Each number is 50 + 10 x the weight over its row's rms, rounded and kept within 0 to 99. Layers, rows and columns count from 0. The size before them is the row's rms in percent of the matrix's.

# layer 8 attention output, 256x256, rms 0.198, rows 95-120, columns 128-255
107:55 49 61 31 46 50 34 48 70 56 38 65 64 50 48 35 44 50 27 40 62 61 46 57 45 40 42 57 62 63 56 50 37 79 52 45 40 57 59 34 33 52 33 30 61 29 58 51 54 55 49 61 38 49 61 57 47 53 59 43 38 45 50 46 57 45 39 52 52 39 51 53 56 39 40 54 61 53 66 48 48 49 34 58 43 46 64 53 37 35 49 47 42 54 56 54 41 61 53 66 50 42 50 51 63 42 35 50 57 51 61 58 39 64 52 25 51 36 44 52 32 56 49 41 60 47 42 45
100:38 28 46 42 50 46 61 73 41 53 53 58 46 50 50 31 50 50 65 30 32 45 56 47 55 43 53 54 52 63 52 47 44 69 56 42 54 43 50 53 54 43 51 57 56 31 39 56 51 36 38 55 72 48 41 29 34 31 45 41 47 36 37 41 50 58 51 49 29 59 83 51 53 42 48 40 51 45 51 47 40 48 50 61 44 44 50 51 47 53 66 54 40 49 52 42 68 47 41 68 46 54 36 49 47 30 57 49 46 44 64 50 61 48 58 60 53 25 52 31 53 51 50 43 53 58 55 39
092:49 77 41 50 46 61 65 33 48 46 44 53 63 53 61 40 49 38 56 47 61 42 39 63 58 39 52 47 27 57 44 47 39 36 54 48 48 57 57 48 46 66 42 52 44 45 56 59 49 41 50 54 47 51 55 67 43 64 48 42 65 38 47 58 55 46 53 39 51 55 47 55 47 36 63 45 62 42 74 28 39 42 41 52 47 48 48 55 43 44 34 56 57 63 45 53 61 33 54 48 35 58 50 35 58 43 34 33 56 58 37 61 35 39 68 51 41 45 42 59 50 52 50 29 37 68 49 52
099:57 43 50 38 42 43 65 62 51 54 62 47 56 47 70 47 37 49 71 46 30 24 37 44 48 69 48 41 48 52 49 52 48 59 42 56 55 23 45 22 49 46 58 46 42 72 35 64 36 51 53 46 62 38 54 34 71 53 44 47 49 39 50 58 57 42 57 43 33 58 49 58 41 41 50 56 60 37 55 65 38 60 63 47 52 44 46 60 54 43 54 48 57 35 62 69 46 53 52 59 30 51 49 60 70 40 64 53 48 64 55 45 38 52 33 54 62 49 39 77 62 50 62 64 41 58 56 51
104:55 43 76 42 35 43 56 42 38 66 26 48 48 41 51 46 53 53 50 52 49 55 44 47 47 53 63 45 43 40 48 37 50 49 59 41 46 51 56 41 43 63 54 49 49 45 47 67 38 56 56 45 56 60 72 54 50 66 40 67 23 35 53 32 48 52 57 47 54 33 50 33 57 47 50 42 47 63 44 61 57 41 48 38 56 72 48 51 55 51 55 52 47 59 39 49 31 54 57 28 37 66 49 43 58 53 42 29 59 49 42 38 47 53 38 55 42 62 50 31 47 56 31 44 43 44 53 49
099:56 54 44 53 65 59 32 61 46 43 64 39 50 42 23 51 54 38 53 49 54 45 57 63 61 56 42 63 53 43 58 39 49 50 43 44 29 53 43 57 52 31 46 57 53 51 48 38 47 69 70 26 48 49 40 43 56 53 46 56 45 56 30 43 48 51 48 41 51 47 44 31 67 28 40 41 62 36 37 53 52 47 38 47 49 65 54 46 42 65 35 53 62 69 50 63 61 31 38 50 30 43 56 58 47 47 55 38 47 56 58 51 45 54 50 51 60 39 71 46 49 44 42 46 48 59 70 68
099:53 37 34 55 30 34 65 45 44 39 50 60 56 65 63 51 54 43 53 31 49 42 52 57 51 55 58 42 54 42 40 47 47 36 53 47 58 42 51 38 50 41 46 61 48 52 31 49 30 65 36 36 47 66 46 38 43 58 58 69 54 43 49 57 58 58 36 40 50 41 51 56 61 59 37 50 47 64 40 59 56 37 55 70 59 46 38 39 41 43 32 66 47 57 35 36 49 68 55 41 51 67 66 48 60 48 55 42 39 57 41 43 57 43 62 61 65 41 61 44 32 63 28 51 41 63 54 50
089:57 51 38 49 51 50 47 56 48 46 59 42 52 53 68 46 41 71 46 55 38 50 65 53 41 48 60 30 50 37 40 59 51 56 68 50 58 72 49 50 53 37 50 49 51 48 59 42 38 47 49 47 44 58 39 47 40 47 50 62 64 51 53 58 35 45 51 43 65 60 46 58 61 51 59 61 33 37 46 51 62 41 48 54 54 40 32 44 54 40 65 33 64 53 55 50 72 46 67 49 39 42 66 44 33 60 50 73 49 40 45 40 48 62 54 31 57 48 49 75 30 52 43 48 55 50 59 55
102:50 27 42 48 48 63 58 44 39 40 63 52 61 31 61 58 51 30 61 51 50 57 58 56 65 54 46 52 41 31 44 62 49 53 47 54 64 59 46 47 59 50 49 42 47 48 44 50 41 59 40 40 66 52 58 43 54 41 49 50 41 51 40 55 51 58 46 47 56 49 40 58 47 54 64 71 55 44 59 56 65 62 42 52 73 26 60 51 45 55 44 38 42 51 49 63 57 67 46 43 47 35 47 62 47 40 55 57 59 37 49 36 53 37 62 29 38 49 59 50 28 53 30 62 53 29 23 65
107:38 55 38 48 40 47 47 45 45 44 52 47 57 38 64 40 52 55 54 43 51 57 60 64 42 56 61 74 58 45 33 57 32 50 41 42 53 55 43 41 43 53 70 38 50 74 50 51 43 52 37 35 63 54 35 41 46 51 60 47 41 31 50 69 38 41 59 57 59 64 48 46 33 56 46 50 45 31 49 52 42 49 46 40 45 29 41 45 70 51 49 46 63 60 35 57 57 52 39 58 63 47 40 55 37 51 41 51 44 64 52 42 59 65 63 64 42 47 52 58 64 69 47 55 49 60 39 51
095:71 51 32 58 45 55 56 55 39 46 60 46 41 68 50 56 55 50 38 49 56 45 55 60 51 62 29 40 52 40 42 41 41 58 51 54 46 34 52 44 44 48 66 58 50 34 52 40 48 43 59 40 57 62 26 43 50 50 66 76 23 62 56 46 49 57 53 46 59 55 44 64 40 59 53 62 49 28 42 48 59 57 56 42 45 35 42 46 62 55 51 57 67 52 54 49 48 38 57 47 41 40 58 40 55 60 42 42 64 50 55 55 50 67 49 43 57 64 35 44 51 38 64 43 57 55 40 49
097:46 43 43 49 38 43 46 70 54 34 34 42 43 54 46 55 41 56 67 48 54 80 61 31 57 50 26 54 33 40 48 51 47 39 58 53 43 48 43 59 41 39 48 31 46 56 38 45 42 69 51 71 43 60 58 49 33 37 69 45 41 51 61 49 50 42 59 61 38 43 46 47 37 49 58 43 44 61 71 55 49 50 46 60 60 56 40 46 55 60 50 53 50 39 51 48 37 43 39 40 40 37 34 51 52 41 48 38 53 34 73 60 50 58 36 52 65 39 42 37 49 55 51 48 36 50 56 66
105:35 57 47 55 42 43 43 43 54 29 49 50 54 48 50 56 46 52 48 62 36 36 42 51 33 45 43 66 74 51 50 65 56 48 38 50 59 21 69 49 31 38 49 50 42 43 54 61 61 65 59 44 41 43 43 47 51 43 67 57 57 57 64 41 35 56 44 47 40 59 61 50 50 53 53 71 35 43 49 23 55 47 54 36 50 54 52 51 34 31 42 51 40 49 51 38 48 32 45 45 48 55 62 52 50 45 55 55 56 47 62 50 42 44 62 42 45 51 52 44 70 62 56 56 45 55 40 55
098:50 58 58 57 55 75 66 60 50 47 36 42 52 48 38 44 67 54 53 34 59 60 46 70 65 64 53 51 61 49 40 77 62 53 44 61 50 74 51 59 61 46 50 42 45 58 37 35 40 45 56 58 52 29 43 46 43 32 53 59 45 39 57 39 42 55 46 50 43 58 52 27 52 41 54 39 48 36 39 62 42 65 70 44 50 53 55 56 34 58 58 57 49 32 58 53 46 65 31 58 39 53 46 55 52 54 48 45 34 68 63 52 35 41 55 35 54 70 56 40 46 39 37 65 43 52 43 45
100:45 34 50 53 57 53 35 47 44 34 38 64 41 55 50 40 38 36 57 55 56 56 59 72 39 55 66 55 48 43 61 60 52 45 50 54 53 50 39 60 42 35 69 49 58 56 45 64 43 54 37 55 37 58 34 57 52 61 68 52 42 50 45 58 59 38 57 38 71 43 52 53 39 46 70 42 64 37 52 62 56 51 46 51 61 68 38 54 35 70 51 44 54 48 57 63 49 58 44 51 51 60 38 41 47 50 59 52 37 55 57 58 43 60 48 41 45 44 67 48 52 34 62 30 56 68 60 57
090:66 45 36 39 37 50 42 48 53 56 42 56 61 44 48 38 53 58 50 43 76 65 49 47 49 47 54 50 38 46 61 45 47 17 46 70 40 66 45 51 61 50 41 53 47 42 45 67 43 54 57 56 43 40 56 52 50 35 31 53 58 34 39 37 54 44 49 59 47 64 46 58 53 54 44 46 37 45 60 51 54 48 44 47 37 42 50 49 48 36 39 64 51 50 53 47 44 51 37 48 60 56 56 44 28 67 44 37 45 50 39 45 53 37 44 53 74 38 41 51 50 43 56 48 34 55 32 43
098:63 58 24 69 41 62 56 58 50 57 52 60 54 55 35 66 51 43 41 50 65 49 36 55 43 48 61 49 38 65 45 51 48 53 63 49 45 39 36 56 41 41 55 47 65 53 52 51 39 68 52 58 65 40 37 42 54 37 48 51 50 38 33 79 51 38 55 50 40 44 44 46 45 46 55 49 51 33 21 50 45 50 54 54 44 37 42 35 57 58 44 54 42 59 46 42 47 51 45 28 50 54 48 52 59 58 50 64 42 50 46 30 50 41 53 55 38 37 61 68 45 44 49 38 53 44 51 55
105:49 66 57 31 37 51 63 64 48 64 44 45 53 40 66 48 29 48 50 53 54 32 45 52 59 47 44 57 60 29 44 64 34 47 38 44 53 69 61 42 41 38 86 52 43 67 50 35 63 38 45 46 63 72 53 47 43 49 53 53 45 66 60 50 51 52 41 59 62 55 35 65 43 63 38 42 56 46 64 48 53 40 39 44 51 54 49 56 50 51 43 60 57 61 49 52 39 47 72 55 51 64 66 56 49 26 57 43 53 49 36 43 40 40 67 59 51 54 51 54 41 39 77 55 59 61 52 40
101:45 45 48 41 40 51 53 57 62 35 48 53 50 70 62 45 57 46 55 50 56 36 52 60 46 57 54 78 37 45 36 38 48 51 55 47 36 60 57 51 53 68 52 60 32 53 51 38 40 54 28 56 61 36 57 46 57 54 41 68 62 47 52 64 37 44 45 60 41 50 69 53 44 70 63 35 37 55 40 48 62 41 48 67 48 43 52 57 37 59 50 42 68 59 39 74 34 58 51 57 57 35 53 53 58 59 43 49 62 38 55 53 45 54 34 40 41 41 62 40 58 64 39 56 68 51 35 52
096:59 42 46 46 54 48 49 53 42 54 41 43 54 64 46 46 53 69 55 46 34 31 53 57 53 37 67 63 48 54 46 52 43 69 54 45 68 38 55 46 57 61 41 39 50 34 64 73 75 49 52 39 58 56 71 70 55 49 41 55 47 43 54 22 49 45 51 63 50 30 41 48 49 17 43 41 41 47 47 18 54 40 51 54 38 42 63 60 37 57 63 54 36 40 27 46 57 38 37 49 50 47 36 43 56 53 56 52 55 50 43 57 40 49 22 56 57 45 67 58 43 49 36 56 52 40 51 48
102:51 64 54 51 46 42 27 34 45 54 57 43 60 63 57 54 51 49 52 45 53 58 55 49 46 42 50 48 47 48 52 60 62 68 50 50 55 54 55 46 59 59 43 64 51 42 52 45 54 61 65 56 52 58 37 48 48 56 28 47 39 43 84 44 26 47 60 49 52 72 54 32 33 47 49 68 51 46 42 48 58 37 54 64 53 51 35 51 45 68 50 47 73 47 56 51 43 50 36 46 60 43 42 55 49 32 48 45 48 47 56 39 47 40 44 46 45 70 52 52 53 36 50 36 33 45 64 37
099:53 23 43 39 52 53 37 54 47 60 57 45 58 52 31 38 53 69 72 55 40 79 44 60 38 56 51 52 56 36 42 62 46 54 66 48 46 62 42 38 57 38 44 56 58 54 41 50 35 52 45 63 55 67 46 52 51 66 59 44 55 50 42 49 45 53 50 59 53 46 46 50 65 47 51 53 59 42 48 45 61 53 71 47 43 69 47 45 22 58 46 57 47 52 56 48 42 41 29 54 63 41 55 42 55 45 49 44 46 65 57 48 37 61 47 59 62 47 40 27 66 72 47 57 51 60 44 38
090:57 50 50 51 37 52 45 57 46 49 53 40 49 67 68 41 52 38 32 65 41 55 65 52 51 46 53 71 64 22 55 64 74 50 49 47 49 48 39 46 63 58 45 56 49 59 39 50 47 46 54 46 51 57 35 42 47 55 51 49 42 41 41 41 47 56 55 44 49 46 51 39 48 35 40 39 58 43 40 65 37 52 39 49 44 36 49 56 48 58 56 67 37 59 59 32 47 65 57 57 44 54 48 59 63 52 41 59 41 41 60 41 45 75 68 45 27 46 49 36 25 37 33 48 39 49 44 36
098:36 42 48 51 47 53 49 46 44 48 54 52 52 48 52 48 72 41 53 54 48 66 33 62 51 53 70 52 45 36 43 40 59 49 44 48 64 38 50 72 64 52 49 61 42 48 49 53 51 57 37 45 45 67 51 51 70 59 31 49 52 42 54 49 56 45 56 61 38 41 57 56 57 51 44 56 36 51 47 59 55 39 70 53 58 51 39 58 60 47 39 52 41 41 39 71 46 35 33 68 33 50 37 45 60 37 43 58 54 47 39 45 59 64 37 60 69 45 47 58 62 51 50 46 58 50 27 54
105:66 52 40 56 34 48 46 54 59 64 42 56 53 50 44 59 30 46 61 60 65 50 38 42 57 40 60 50 44 45 39 74 56 34 52 46 35 54 73 45 46 58 72 60 41 29 63 45 44 21 42 57 41 63 40 56 55 51 47 49 64 55 45 58 44 56 43 63 27 19 40 48 55 50 52 48 59 64 42 54 41 64 53 53 45 52 45 41 30 46 51 57 48 59 44 56 44 48 60 44 47 49 47 51 52 54 43 37 66 54 38 46 50 57 63 41 50 45 47 55 47 53 45 50 35 58 27 43
107:69 44 56 60 69 64 55 45 57 49 55 54 42 44 48 50 58 47 27 70 47 36 51 55 32 63 54 46 37 57 54 42 65 53 51 37 41 48 43 48 52 74 53 60 51 55 54 30 44 39 53 46 52 42 59 46 53 47 51 45 48 51 52 52 50 66 37 43 34 57 54 45 54 65 60 36 64 37 39 43 56 61 57 65 55 58 40 53 50 42 60 52 39 50 55 56 54 59 55 57 55 44 39 62 49 42 52 55 34 50 41 59 45 59 64 57 54 59 49 48 50 55 49 60 41 41 54 47